Weights of a small GPT-style language model, trained from scratch on English Wikipedia.
Size: 10 layers, width 320, MLP 640 SwiGLU, vocabulary 8192, 11.2M parameters.
Architecture: RMSNorm before each block, rotary positions, no biases in attention or MLP, tied embeddings, capped logits.
Training: a variant of Muon for these matrices, 9528 steps.
Each number is 50 + 15 x the weight over its row's rms, rounded and kept within 0 to 99. Layers, rows and columns count from 0. The size before them is the row's rms in percent of the matrix's.

# layer 2 MLP down, 320x640, rms 0.0894, rows 109-163, columns 256-383
093:65 52 51 77 53 57 63 49 36 60 58 74 23 51 71 67 49 34 53 68 57 17 15 59 75 59 31 84 47 33 53 30 53 59 37 49 68 56 49 54 63 50 17 52 33 46 16 49 54 54 36 79 71 31 52 47 68 54 48 40 45 54 75 44 49 28 46 47 56 67 57 63 43 35 38 76 42 53 46 58 58 52 71 25 57 21 54 70 54 48 69 51 17 83 44 50 42 46 68 35 58 40 40 48 28 60 55 60 26 57 23 82 35 40 43 72 60 61 26 34 39 28 44 56 32 35 52 24
103:47 58 48 65 58 42 38 40 45 24 44 38 71 46 58 54 41 41 60 49 52 44 45 27 43 65 62 48 56 25 73 61 63 68 56 93 50 31 62 64 73 63 64 55 36 43 22 64 66 43 75 50 52 56 33 40 38 70 62 12 44 42 30 29 62 40 73 78 61 51 55 44 38 68 29 39 46 53 43 68 14 52 38 53 43 58 82 51 28 60 48 51 41 11 57 52 71 21 26 46 35 49 57 51 31 30 49 33 52 53 20 55 45 36 43 39 50 63 52 51 47 53 50 61 42 51 57 63
095:58 45 52 55 52 63 57 58 67 56 59 62 66 50 45 17 58 60 54 50 57 72 42 65 33 58 54 42 39 40 56 46 24 45 41 43 39 44 39 42 28 60 47 65 52 54 51 61 48 28 48 48 32 65 27 51 62 50 52 44 57 53 59 46 38 60 41 45 55 48 27 69 60 32 58 44 69 65 47 61 05 40 46 48 69 39 53 28 70 55 57 64 55 58 29 52 29 66 53 21 47 50 78 41 52 51 68 58 50 58 41 59 54 58 63 25 64 64 19 45 47 50 53 63 36 30 96 55
098:36 49 41 75 42 73 48 66 77 49 44 59 37 42 46 72 61 75 50 35 52 61 10 63 58 56 52 65 34 56 53 17 67 73 42 45 65 37 35 48 59 47 55 37 30 78 51 41 76 43 24 41 37 62 89 51 44 01 23 56 51 41 31 61 29 49 50 63 12 53 48 54 45 45 51 23 40 62 16 33 37 63 41 46 44 34 38 34 35 37 38 71 64 54 74 79 42 48 56 33 29 34 68 58 59 51 39 41 47 65 38 49 55 49 35 52 35 56 53 55 71 50 59 57 35 63 60 88
101:38 64 56 65 70 55 46 48 80 51 57 37 51 47 57 57 51 62 67 67 64 53 56 55 52 49 38 59 35 38 40 78 74 43 44 54 38 47 47 44 59 36 68 34 11 53 50 48 70 51 31 56 58 57 42 61 35 40 38 49 59 55 46 40 38 64 20 47 44 74 24 75 77 75 59 41 46 93 22 44 59 53 47 62 68 38 54 65 24 57 77 82 29 20 77 53 38 42 54 48 40 21 56 66 57 57 56 58 48 30 57 49 71 50 41 47 43 34 54 56 60 36 33 50 56 63 49 57
101:52 41 44 58 46 75 49 65 42 31 59 41 67 49 47 44 62 57 42 30 20 73 72 49 19 19 51 48 00 49 64 33 46 76 37 72 63 59 10 34 57 67 58 82 63 54 43 59 72 63 40 54 53 53 79 87 61 73 24 42 43 50 72 48 35 74 37 49 44 64 92 67 62 63 45 39 49 51 77 51 62 57 41 32 74 50 40 51 74 49 62 72 46 56 62 13 83 73 51 82 32 44 44 51 36 63 41 63 61 24 39 40 63 40 51 49 45 33 41 50 32 71 54 69 50 40 39 44
095:62 57 62 78 47 75 57 29 59 51 37 57 44 44 44 53 54 27 45 29 05 47 55 52 53 62 38 63 48 46 58 58 53 55 49 87 59 49 57 48 69 69 52 45 30 55 50 44 86 52 32 40 40 49 50 57 60 48 54 67 49 54 45 57 49 49 29 48 49 52 28 47 55 29 59 56 70 39 52 35 60 23 19 52 71 52 48 57 53 61 46 47 65 42 56 75 41 40 20 44 38 58 72 76 23 49 44 33 56 46 66 47 61 82 48 57 60 56 35 30 41 80 33 23 13 70 41 68
096:40 50 53 53 38 54 58 46 34 32 26 50 69 60 39 49 26 63 32 39 65 66 34 44 80 55 24 33 54 49 65 49 65 39 44 38 43 19 29 52 59 41 17 63 28 36 44 26 48 52 53 51 64 36 48 32 57 32 38 63 52 51 33 46 45 39 43 35 40 58 67 65 53 28 45 42 58 58 36 59 41 58 73 60 41 72 41 41 73 10 95 39 33 90 66 30 59 49 44 59 49 62 43 34 48 50 64 63 41 71 60 44 23 52 59 35 53 67 32 44 42 61 42 47 39 44 60 39
097:46 34 84 38 66 48 60 30 65 34 54 44 28 35 66 49 73 58 50 08 56 75 58 69 67 31 42 72 43 57 52 34 47 45 60 76 48 56 53 66 45 55 56 46 56 69 76 62 63 41 56 72 51 66 46 51 27 62 26 46 41 46 59 16 24 29 51 42 58 54 41 38 59 31 54 12 50 62 64 42 49 46 62 56 59 32 66 41 43 62 47 42 86 53 55 40 50 23 25 45 45 44 64 52 53 66 58 62 65 61 38 76 44 60 42 42 58 44 41 32 74 66 51 49 56 44 58 45
096:35 31 61 64 36 46 33 29 77 22 58 52 29 33 53 69 45 57 66 68 45 39 47 63 64 49 37 59 23 50 51 65 65 63 63 50 17 47 37 28 40 37 21 35 52 34 42 54 86 25 47 59 49 40 29 73 28 50 53 45 62 56 59 86 46 32 37 38 44 58 57 35 54 63 58 28 40 37 43 38 28 47 44 53 48 54 16 37 46 45 57 40 49 86 66 43 45 34 40 61 48 45 34 59 38 10 48 69 40 61 53 34 45 57 36 60 59 40 41 44 42 43 35 65 48 48 36 43
093:39 88 66 42 17 99 37 82 26 37 30 43 56 42 48 58 18 42 24 43 35 45 26 49 58 59 68 21 51 37 55 33 37 47 52 57 89 31 57 55 51 44 65 50 39 29 59 37 49 48 70 37 33 46 41 41 63 42 47 42 45 57 26 53 68 34 37 58 59 24 59 43 27 39 44 47 45 80 30 65 52 42 58 31 53 15 58 48 81 55 69 28 62 48 23 49 47 31 43 77 57 34 28 44 41 41 61 64 58 48 52 49 47 18 59 53 51 38 32 46 60 46 50 00 54 36 35 25
108:53 43 46 35 48 58 63 50 68 36 51 67 84 47 58 38 43 38 51 45 62 66 83 39 50 74 69 54 66 69 46 60 57 39 31 42 63 17 40 47 26 42 43 40 27 25 13 42 15 65 41 53 51 81 57 58 50 61 49 39 48 59 79 65 57 64 61 30 57 23 33 38 56 43 68 16 39 50 46 52 27 34 55 49 36 72 60 40 57 20 55 61 53 64 47 39 64 57 24 32 76 63 70 51 24 34 86 80 35 41 37 66 52 55 63 52 54 40 61 70 64 51 41 62 62 74 43 36
099:66 55 36 60 73 39 44 46 61 46 45 54 52 70 41 40 60 22 51 18 50 46 49 41 00 78 23 61 31 43 35 60 30 44 45 86 47 28 38 39 63 32 43 65 42 62 58 37 45 44 65 34 53 52 70 35 57 43 47 52 36 46 50 38 23 66 72 37 55 49 46 33 47 57 43 36 43 73 58 70 34 39 46 36 62 77 26 30 30 29 64 45 72 40 76 64 80 64 49 42 35 60 35 25 27 50 32 48 43 61 49 50 33 69 46 65 56 44 66 55 45 59 48 51 63 58 33 61
101:47 52 95 51 30 47 70 54 67 67 60 32 60 36 47 71 71 65 62 59 73 29 36 17 76 45 41 41 27 68 60 40 66 43 53 57 60 72 22 84 37 45 36 50 49 51 61 67 47 14 39 69 30 59 46 00 32 55 55 54 54 43 24 69 54 37 39 73 42 51 51 45 50 54 48 49 36 22 41 48 84 60 51 42 53 74 80 38 73 52 75 60 47 35 42 66 46 37 37 53 33 52 53 75 53 41 61 37 42 59 82 60 63 82 80 69 47 70 38 40 21 40 67 57 41 72 40 55
098:56 28 57 30 36 34 43 52 58 45 67 60 44 47 43 38 51 37 68 77 91 64 55 37 43 39 70 47 82 55 41 58 47 78 74 24 57 25 57 55 42 62 35 40 47 32 54 82 53 79 66 41 26 48 49 54 15 59 56 60 46 40 68 60 53 60 30 45 62 36 38 68 40 32 72 64 41 77 54 58 67 53 57 47 57 57 57 51 51 39 26 72 30 63 57 49 59 48 51 55 76 37 54 42 58 68 46 45 26 33 43 50 20 51 42 47 50 60 66 44 40 45 32 66 37 58 74 60
104:49 20 41 46 58 54 37 35 59 40 50 64 37 58 39 26 63 39 56 53 44 59 87 27 57 46 61 35 42 13 75 64 38 59 66 58 28 51 57 40 71 44 39 38 52 38 52 48 50 49 67 52 49 31 25 34 28 35 34 32 41 20 60 67 57 44 35 50 44 55 37 43 39 57 37 48 39 62 35 41 35 43 40 11 62 74 65 66 71 39 62 48 42 31 53 60 52 66 37 48 60 43 67 41 68 31 78 87 57 32 46 60 33 27 77 80 60 26 41 29 52 99 45 55 50 80 48 44
099:57 18 77 56 69 07 58 48 59 66 48 30 68 58 64 58 58 40 56 49 41 49 61 50 50 50 71 54 38 59 35 50 64 31 50 42 65 52 32 30 33 60 60 75 59 50 52 56 63 37 15 41 29 59 51 43 46 28 71 58 31 64 54 44 51 61 53 72 44 48 57 74 32 53 46 46 59 53 41 50 51 49 45 67 30 64 17 67 61 48 30 82 82 58 67 53 73 26 54 52 45 54 63 42 57 39 65 65 56 47 84 57 47 41 58 31 46 70 40 59 62 46 53 54 60 37 42 61
099:53 34 46 49 54 46 54 62 47 39 35 26 64 57 56 55 38 24 28 60 47 52 52 50 25 70 46 54 60 51 42 41 40 34 66 28 56 14 29 60 38 52 62 37 74 76 54 47 57 48 40 32 49 40 48 71 77 37 76 78 50 42 51 57 32 35 53 67 55 53 58 60 78 41 49 49 82 37 66 40 50 41 70 58 39 34 39 66 18 43 74 39 64 54 72 41 45 55 48 47 33 67 55 54 72 23 58 23 81 37 56 83 72 58 35 26 31 45 41 43 33 55 34 50 60 15 86 59
099:53 38 61 67 58 33 44 32 56 59 52 70 38 58 66 65 69 42 58 48 61 29 57 73 46 32 63 27 58 49 58 46 71 30 53 38 50 41 39 25 54 62 44 48 44 28 70 63 33 45 49 70 59 39 46 37 59 61 52 40 48 32 42 38 73 55 68 45 55 33 33 18 34 59 40 44 57 55 50 44 60 74 44 27 18 62 52 36 85 96 48 36 44 46 49 54 52 50 57 29 44 51 91 18 31 64 35 48 55 69 47 52 34 58 76 78 57 41 15 50 48 33 65 53 49 63 44 00
099:56 61 66 41 61 63 68 30 45 47 57 67 47 51 69 38 57 35 45 32 51 51 64 46 54 32 38 58 56 58 65 59 61 42 59 45 59 52 33 37 70 77 59 20 49 57 56 69 60 46 27 33 64 38 78 41 56 56 40 67 64 68 53 55 55 54 72 85 45 41 47 60 57 46 44 36 56 49 20 30 59 55 58 75 50 53 18 45 49 31 25 65 40 65 65 50 37 68 56 96 52 67 59 59 41 57 62 31 60 44 51 61 31 34 63 25 37 39 50 55 34 44 50 35 45 58 30 59
102:24 61 66 63 61 32 67 38 75 39 41 36 41 55 34 61 52 65 59 28 63 38 50 75 67 45 55 36 57 61 67 74 58 65 64 56 70 37 50 48 17 63 55 65 69 78 52 64 59 55 60 20 60 60 44 42 34 53 39 00 56 64 69 63 51 77 52 49 29 43 40 92 33 57 72 28 46 75 43 51 67 64 54 50 09 76 26 68 49 71 34 60 31 47 66 52 36 50 31 51 48 36 57 38 78 31 65 32 46 52 56 38 75 69 52 52 34 40 41 48 58 55 48 40 39 43 61 63
098:54 60 78 31 58 56 67 41 63 19 52 44 65 26 63 35 26 57 52 67 54 36 44 54 59 53 33 37 44 47 53 81 49 57 54 40 55 56 43 54 47 43 49 68 46 50 14 51 50 14 41 19 35 62 25 55 72 49 57 62 55 43 31 52 89 48 45 51 63 23 53 82 29 58 63 47 41 53 47 25 30 32 59 41 56 35 93 45 39 58 88 52 37 44 41 26 21 47 30 64 66 25 63 55 61 59 41 60 59 42 67 27 40 71 40 70 32 51 78 75 51 50 65 37 54 49 50 68
102:71 49 23 44 52 42 45 42 59 65 31 59 69 31 65 80 67 67 42 67 61 68 46 56 61 20 39 28 57 48 68 42 49 50 52 45 59 60 38 48 68 18 65 39 61 35 63 68 61 33 74 42 24 60 49 63 51 69 54 43 50 68 51 55 58 53 70 71 35 58 55 56 46 39 69 40 67 59 32 42 50 25 27 54 52 58 40 87 48 40 44 43 32 56 24 27 39 49 47 69 42 66 25 58 64 29 59 32 63 44 47 26 38 42 61 38 68 47 37 48 35 40 62 48 65 46 48 44
100:91 52 47 48 61 62 34 36 49 46 42 49 53 53 68 74 28 57 40 00 53 48 45 36 61 33 56 24 60 56 37 60 58 34 56 44 65 37 65 39 34 73 59 33 23 38 27 46 53 62 34 65 47 42 36 37 49 47 57 47 24 93 75 44 85 48 41 40 68 41 45 60 39 32 40 41 67 30 19 61 65 43 12 43 52 44 57 38 36 35 43 41 37 08 39 63 63 59 37 39 71 75 25 68 54 52 24 64 50 27 44 41 62 44 16 06 47 36 26 48 26 37 61 44 71 47 41 40
104:44 43 45 53 56 78 70 74 59 39 53 61 33 48 25 69 37 41 33 51 53 77 52 38 55 46 58 65 37 56 31 80 60 47 36 33 50 62 34 47 83 78 39 32 53 70 62 46 44 71 37 52 47 09 33 60 60 83 43 51 64 39 48 48 52 44 72 23 45 44 84 29 52 24 66 63 57 34 50 43 25 38 09 57 29 31 35 32 40 78 82 25 49 47 40 18 24 49 47 62 70 40 43 57 39 74 17 64 26 40 56 58 39 55 13 61 40 48 68 23 41 42 59 41 55 55 59 30
100:57 63 31 42 38 43 71 40 63 64 55 51 81 63 38 56 37 52 63 65 55 82 54 33 53 48 36 59 24 62 53 57 58 52 51 68 36 45 65 51 37 34 57 37 41 36 60 43 24 38 17 58 58 46 77 59 75 40 58 55 80 57 56 42 55 53 57 46 52 62 51 70 67 70 92 30 70 21 57 46 26 33 42 33 39 32 38 51 58 63 43 39 61 65 45 31 48 52 63 53 44 58 41 56 21 50 49 46 66 54 18 38 88 16 41 56 38 63 61 59 62 39 39 52 35 40 38 45
104:60 33 40 42 36 57 57 30 69 51 57 07 57 58 48 24 49 53 50 38 00 55 70 57 52 60 70 57 59 68 78 56 72 45 33 63 49 53 77 49 42 76 52 43 50 62 29 34 58 41 18 40 45 60 58 30 70 53 48 35 85 57 36 59 58 54 38 51 56 53 40 73 66 40 45 84 41 23 68 65 41 60 52 37 47 63 42 43 46 62 44 41 19 46 50 49 51 38 60 54 59 32 76 45 21 81 57 46 63 28 62 70 50 61 34 46 53 63 41 68 73 40 32 41 76 43 70 66
099:51 55 35 34 62 56 46 59 76 52 66 47 33 70 45 32 34 65 51 72 46 49 28 48 29 59 40 10 63 55 58 47 41 46 44 30 49 25 37 85 60 40 49 28 44 81 56 82 37 47 67 22 50 77 46 35 49 44 76 43 56 73 89 38 15 46 56 55 48 61 54 48 61 38 55 56 41 39 37 65 43 66 50 71 67 63 63 34 18 87 39 47 78 22 54 37 54 73 68 16 23 56 34 37 51 25 63 68 68 54 71 42 36 44 54 51 42 59 57 50 59 38 40 44 58 52 43 74
088:75 77 45 48 60 57 43 77 67 97 38 46 50 39 43 54 45 31 55 57 34 51 34 37 49 48 78 10 58 44 79 35 31 34 34 36 55 83 35 36 47 47 65 61 32 55 72 40 63 63 26 64 50 67 36 47 56 48 51 34 38 51 49 71 77 58 64 53 60 58 60 72 44 40 53 69 57 65 28 37 25 27 50 65 46 37 69 53 43 59 49 54 52 15 57 45 52 23 83 33 36 38 27 32 54 45 45 46 63 41 52 75 47 64 66 36 48 14 80 50 55 32 60 38 38 61 69 52
110:45 48 64 52 60 43 45 58 06 70 51 60 41 78 70 81 67 57 41 13 75 35 29 49 60 46 46 44 63 39 45 36 48 71 36 68 45 17 23 29 60 30 41 47 55 51 39 50 46 60 54 54 37 67 37 41 69 43 64 36 62 53 36 66 44 64 46 32 42 33 75 64 71 39 58 56 44 28 46 32 72 73 32 51 55 16 61 46 33 35 77 55 42 41 86 69 72 28 55 54 78 56 36 33 38 84 47 57 69 50 62 27 28 59 15 18 56 33 38 42 55 52 63 41 45 65 44 59
100:92 66 72 64 24 62 55 62 55 15 59 42 61 54 58 59 73 51 61 64 45 57 37 19 61 30 44 41 46 48 31 80 29 55 34 35 69 71 59 79 63 60 86 38 41 69 70 52 65 39 57 44 81 35 52 42 51 37 27 42 84 44 53 35 50 38 48 35 46 53 28 43 51 91 31 51 64 58 35 79 60 43 70 43 42 48 67 68 74 52 49 86 39 64 32 48 71 76 60 56 42 30 68 43 38 54 68 39 46 36 44 51 50 64 47 48 59 58 33 48 67 45 59 36 53 37 83 34
102:42 42 78 39 49 56 38 50 57 65 37 39 66 14 35 58 67 36 52 82 68 54 48 79 58 67 52 50 35 51 40 44 51 78 45 54 41 41 66 57 31 51 42 33 45 27 32 26 36 32 67 48 63 60 37 33 63 33 64 99 45 63 51 67 52 71 52 60 34 33 57 44 54 49 28 74 35 32 60 65 15 70 49 35 51 77 54 68 78 46 44 40 62 32 36 65 67 51 55 58 55 61 16 37 40 64 33 63 47 68 40 70 16 61 42 67 60 65 56 77 51 39 49 45 36 40 48 37
099:42 34 65 65 47 63 50 46 25 52 46 46 49 55 64 72 67 32 27 32 14 35 58 66 16 52 38 54 31 53 46 39 43 36 42 45 45 56 67 41 62 79 29 24 34 68 50 65 59 70 64 41 42 63 76 50 34 48 72 57 38 59 38 58 33 48 58 38 64 45 44 56 50 40 45 47 49 48 66 40 39 61 42 22 34 50 34 63 40 56 59 55 43 38 65 40 48 47 45 31 45 64 55 38 22 54 47 56 47 58 41 41 29 34 32 45 54 35 57 67 40 46 31 54 35 59 50 63
094:56 54 49 50 51 28 36 51 73 42 27 79 40 45 63 59 61 80 64 50 40 15 60 53 61 37 40 42 38 39 58 45 56 50 24 49 34 43 47 58 22 57 45 49 60 54 45 46 42 60 31 42 19 49 50 61 53 29 69 38 64 65 53 48 44 61 53 61 32 60 24 59 36 62 58 44 59 64 41 52 29 62 53 47 54 59 33 56 45 42 50 64 53 58 46 43 86 65 45 72 88 49 69 61 60 45 33 48 85 51 64 49 64 50 73 62 71 48 38 41 46 46 30 52 28 52 85 57
100:62 59 55 31 28 80 29 02 39 55 71 42 62 42 36 83 45 41 65 63 41 10 85 40 50 73 53 64 48 36 13 69 50 65 59 53 55 48 38 46 30 40 54 62 42 67 48 71 22 75 46 60 65 54 63 54 50 76 61 35 50 50 38 85 59 75 66 49 52 66 42 63 34 44 77 22 31 65 41 44 61 41 53 66 42 31 50 46 55 32 67 64 33 38 65 57 39 44 56 44 42 68 25 24 62 66 72 54 49 47 58 43 50 55 31 86 48 45 29 17 45 25 71 47 32 54 52 47
098:49 58 53 61 50 44 21 44 44 34 45 31 34 42 45 64 29 48 44 42 25 39 48 55 47 60 36 47 46 68 41 48 67 39 34 38 43 58 42 63 35 56 53 44 48 29 26 40 55 57 57 68 52 34 66 38 63 40 59 57 23 41 28 76 40 38 55 64 53 39 66 39 53 40 48 59 32 52 61 60 47 55 41 71 50 75 27 46 28 52 65 41 16 20 45 64 41 40 95 67 48 71 39 57 69 35 36 58 54 45 49 54 45 65 68 66 63 23 28 33 24 53 28 64 67 49 23 60
098:52 35 68 41 44 54 35 49 39 61 54 61 23 39 34 51 47 37 65 73 33 73 34 61 30 57 72 74 29 54 53 36 60 43 29 36 47 54 24 27 46 48 64 46 24 48 58 44 47 46 70 61 43 42 63 85 64 47 31 66 51 60 57 36 78 33 41 38 59 33 45 56 73 49 46 60 36 40 68 65 63 28 69 67 50 30 43 59 55 59 48 55 53 54 59 59 49 26 61 59 32 36 57 22 51 23 31 53 43 47 33 31 57 58 41 73 21 53 70 54 78 37 60 64 29 36 78 59
103:39 30 63 38 43 31 42 66 34 29 50 43 67 49 61 54 29 55 64 36 50 52 17 61 48 53 67 84 56 38 36 50 52 42 40 40 80 19 44 39 79 32 65 61 39 53 34 40 36 45 69 52 57 27 47 47 43 75 20 71 66 47 40 32 42 60 63 34 71 23 63 30 79 44 48 41 26 51 58 51 24 56 23 48 71 54 49 40 55 47 44 35 45 71 58 40 69 64 36 46 42 71 55 59 00 62 52 46 61 63 55 71 40 28 66 49 42 73 46 40 33 56 87 64 54 39 33 43
099:50 52 48 21 44 65 68 55 88 34 49 54 63 28 55 39 35 50 36 41 69 40 42 48 25 68 52 56 61 32 39 46 51 59 46 43 25 47 55 52 47 57 35 56 92 70 65 41 62 61 58 42 55 67 34 62 68 64 57 59 38 65 41 38 13 67 63 35 44 44 45 43 61 47 65 76 50 52 38 18 00 78 34 39 46 51 34 69 55 50 57 63 74 68 38 52 40 55 43 40 73 48 63 45 66 54 38 40 58 50 53 21 48 52 21 36 41 47 60 31 62 77 50 30 34 42 61 59
092:43 51 69 47 33 13 75 20 32 15 50 64 50 44 41 50 45 49 64 39 63 35 32 35 67 53 51 36 00 61 24 58 36 74 47 41 64 54 49 67 67 38 38 53 57 16 39 36 67 56 49 44 28 27 50 69 74 67 56 56 37 51 39 42 60 27 45 55 75 37 47 22 63 41 71 26 39 07 63 66 45 42 36 54 39 42 54 50 44 64 45 23 68 52 61 49 64 36 42 47 33 71 75 63 53 35 33 34 51 60 53 40 78 79 58 35 71 59 42 58 46 80 53 43 47 47 76 58
098:45 57 66 31 54 53 40 52 44 26 45 60 53 56 63 63 44 39 59 27 16 57 60 55 39 50 66 75 32 48 32 53 41 61 54 47 46 64 69 57 46 44 43 38 56 65 62 32 32 28 59 64 39 65 33 62 15 53 54 43 71 55 46 58 55 59 40 37 56 44 37 47 64 49 67 57 67 52 56 51 53 82 41 55 28 61 46 50 28 80 56 62 68 71 48 45 65 55 71 65 49 24 47 39 78 41 25 52 42 77 37 44 55 50 49 55 43 71 69 62 58 35 38 61 64 55 58 41
099:49 54 56 65 54 27 42 45 44 70 45 76 51 48 51 35 79 45 68 59 39 56 53 48 48 47 45 43 18 46 41 74 65 69 54 45 44 58 37 69 41 41 38 42 69 33 58 29 85 53 30 27 74 60 86 69 61 33 58 59 78 39 54 73 50 31 50 70 51 50 13 46 16 54 29 27 70 48 44 49 50 37 45 72 45 70 37 63 44 67 55 31 52 57 45 37 22 51 25 50 69 46 39 20 61 43 61 61 70 42 54 70 30 80 66 42 44 68 63 53 29 46 52 57 38 44 38 48
097:76 23 57 47 48 40 39 33 60 53 44 05 24 39 47 32 84 60 76 60 69 34 27 44 61 53 55 34 67 91 62 60 74 54 70 42 39 37 41 40 32 72 71 53 57 44 60 63 40 56 64 68 50 37 65 52 35 62 73 77 41 63 65 58 74 43 42 65 47 52 58 56 51 52 41 35 72 51 25 49 65 54 67 37 68 46 30 50 46 31 47 56 56 63 58 58 43 59 52 30 13 48 36 50 60 42 63 37 64 50 78 67 58 42 82 30 70 56 63 33 21 62 67 40 37 40 48 33
099:56 22 55 23 50 42 40 69 59 45 55 67 59 41 54 38 56 63 75 55 47 25 31 63 48 46 72 23 55 22 56 72 56 65 31 68 27 47 41 39 55 34 24 31 50 62 53 43 42 44 64 66 58 37 55 61 50 22 34 51 17 49 42 63 58 38 45 25 50 24 71 59 69 37 54 50 69 35 38 43 47 30 33 45 24 38 59 46 38 39 43 61 75 43 79 66 61 35 40 42 39 39 06 59 65 02 25 27 53 38 00 49 61 69 56 53 86 53 41 50 77 46 53 42 59 58 45 66
101:58 58 43 54 77 28 28 48 51 60 40 62 37 50 61 44 59 54 77 47 51 43 50 50 35 55 70 29 58 68 46 60 53 64 53 63 50 47 62 71 76 42 34 27 14 69 70 72 54 57 70 75 44 59 35 62 75 23 25 66 72 07 32 24 60 57 48 63 50 38 35 66 49 31 45 66 42 59 61 49 67 67 63 60 44 61 63 57 62 53 50 55 52 42 59 65 44 42 64 78 31 52 19 35 52 39 34 67 48 59 63 26 32 48 63 45 58 31 61 81 60 39 33 50 60 52 39 64
105:44 52 35 47 53 46 36 37 44 34 49 30 56 34 65 30 43 22 50 20 18 72 64 47 50 55 57 59 46 51 37 63 66 68 48 35 63 54 77 39 35 78 58 56 46 46 25 35 43 49 41 57 63 37 47 56 54 30 64 44 54 65 44 59 54 51 48 73 47 21 64 54 81 27 39 30 29 86 41 40 32 44 28 37 66 78 64 38 45 37 42 48 27 57 54 85 56 62 57 62 58 57 54 28 46 72 56 46 52 54 52 69 42 33 54 48 72 40 43 50 13 85 24 34 51 32 12 50
096:47 44 54 28 62 31 62 34 58 39 47 56 54 64 37 40 43 53 15 16 52 57 62 52 65 30 47 41 53 41 42 41 61 39 53 48 39 33 44 37 66 57 31 37 65 40 34 36 29 26 30 43 28 42 37 45 62 63 41 50 41 57 42 43 55 25 17 40 55 35 66 47 52 56 73 39 70 58 24 23 65 52 25 67 54 55 58 65 23 35 42 64 30 57 55 64 70 57 58 24 49 45 78 38 49 59 64 47 64 60 53 64 51 58 29 75 48 45 47 48 68 12 18 32 51 72 40 34
099:49 34 55 68 35 55 20 08 46 38 33 55 35 56 59 34 90 68 67 24 09 59 48 71 26 51 57 70 47 47 58 51 57 58 50 59 55 45 66 54 32 37 70 32 66 35 45 73 58 60 37 40 43 43 18 64 49 64 70 49 35 22 41 76 60 48 79 54 33 32 75 69 28 77 56 29 39 67 38 58 43 80 55 31 61 61 31 28 54 81 46 27 78 32 31 57 53 58 41 45 53 62 49 61 60 61 65 71 45 34 52 68 34 13 51 56 43 38 53 36 73 45 27 17 74 30 69 60
131:37 48 64 41 25 54 55 66 69 49 85 45 48 68 59 59 61 54 48 39 47 42 37 65 46 46 64 31 43 66 43 49 59 65 46 29 34 28 50 54 72 49 66 38 41 53 43 39 49 40 56 63 44 44 47 49 65 50 37 66 20 40 51 33 53 39 68 12 40 49 66 59 39 36 30 51 46 46 63 57 54 51 57 49 63 70 48 47 38 63 36 73 61 30 26 44 49 67 37 55 32 41 35 35 46 36 47 33 43 45 47 49 66 65 24 41 36 70 55 36 45 56 51 65 59 96 46 97
099:75 45 57 62 56 64 20 52 66 39 47 43 55 36 45 75 37 46 49 44 37 32 23 34 54 65 59 53 71 35 44 42 35 53 40 42 35 49 70 59 32 64 34 53 38 59 48 48 31 40 43 56 73 48 37 50 46 62 52 51 60 55 35 55 52 29 50 58 66 57 48 47 63 78 42 25 33 34 68 74 38 58 43 41 64 49 64 31 60 55 43 56 35 55 60 63 52 17 57 46 57 42 27 22 44 59 51 66 53 39 50 53 33 69 54 24 22 43 63 63 48 47 78 39 48 66 61 63
102:37 47 19 50 50 52 33 29 78 30 67 46 44 17 42 27 52 59 59 42 48 55 59 42 66 24 63 56 61 16 38 36 48 41 61 35 48 08 38 47 79 60 63 40 72 32 58 64 53 27 43 86 73 75 44 64 24 83 25 54 38 59 38 55 66 21 62 64 37 59 54 39 63 56 35 46 56 58 40 53 56 71 50 50 44 34 20 56 32 59 45 47 42 69 55 38 40 38 53 46 28 33 67 36 76 63 45 22 49 55 37 53 32 27 75 51 77 43 48 46 56 64 55 44 37 50 20 50
096:17 66 53 47 61 59 34 64 77 68 31 57 50 44 64 63 51 43 70 78 33 39 48 66 41 56 60 36 49 56 25 60 55 24 35 44 49 52 49 36 51 65 30 60 39 48 48 40 46 76 42 14 44 61 45 55 57 63 81 42 32 52 76 63 41 63 70 68 51 62 24 46 43 58 35 64 43 55 34 42 46 33 50 48 35 36 56 79 42 31 46 68 53 57 61 49 56 49 53 53 58 53 61 55 44 54 74 51 54 62 48 66 18 46 58 46 57 36 46 51 75 72 41 65 50 74 64 44
097:57 61 59 57 56 31 54 74 40 55 65 57 40 38 50 50 66 36 32 71 51 29 52 73 57 38 81 48 01 66 07 55 76 30 53 59 63 33 45 46 44 62 66 31 79 55 31 17 49 42 64 41 47 29 53 20 72 58 61 51 55 43 36 58 28 20 34 55 45 71 40 63 42 48 50 35 42 77 70 36 73 43 48 65 51 71 42 40 67 67 41 54 41 39 34 39 74 41 56 56 77 50 13 71 46 46 58 45 72 35 45 52 64 38 45 27 61 29 60 45 76 54 63 61 60 49 26 44
095:19 56 56 59 30 80 46 40 52 47 57 54 49 66 61 45 52 40 31 46 43 62 31 25 42 72 61 62 47 32 31 41 55 37 57 21 72 68 32 23 42 35 56 46 52 58 34 36 66 32 58 53 71 47 79 57 40 65 41 69 58 32 50 99 71 45 34 48 44 42 67 80 36 55 34 31 26 48 80 69 41 63 64 41 43 62 34 33 38 51 24 34 59 60 53 63 38 39 31 24 52 95 48 38 47 48 44 40 46 59 54 65 81 53 57 49 51 73 77 46 14 46 48 69 45 48 76 82
099:52 44 16 64 40 73 34 38 46 73 48 57 41 14 41 35 60 52 40 59 41 59 40 53 45 28 75 91 44 42 36 26 32 45 45 24 50 71 61 39 70 42 68 35 52 73 39 54 45 48 21 59 65 66 65 27 38 86 72 74 43 56 70 39 72 57 62 34 74 53 34 60 72 43 47 33 57 35 39 59 59 73 51 57 40 52 49 45 73 45 49 49 33 49 77 92 34 47 30 52 36 59 33 37 44 47 59 56 45 56 49 68 51 53 61 43 43 53 65 63 49 87 50 46 65 36 58 43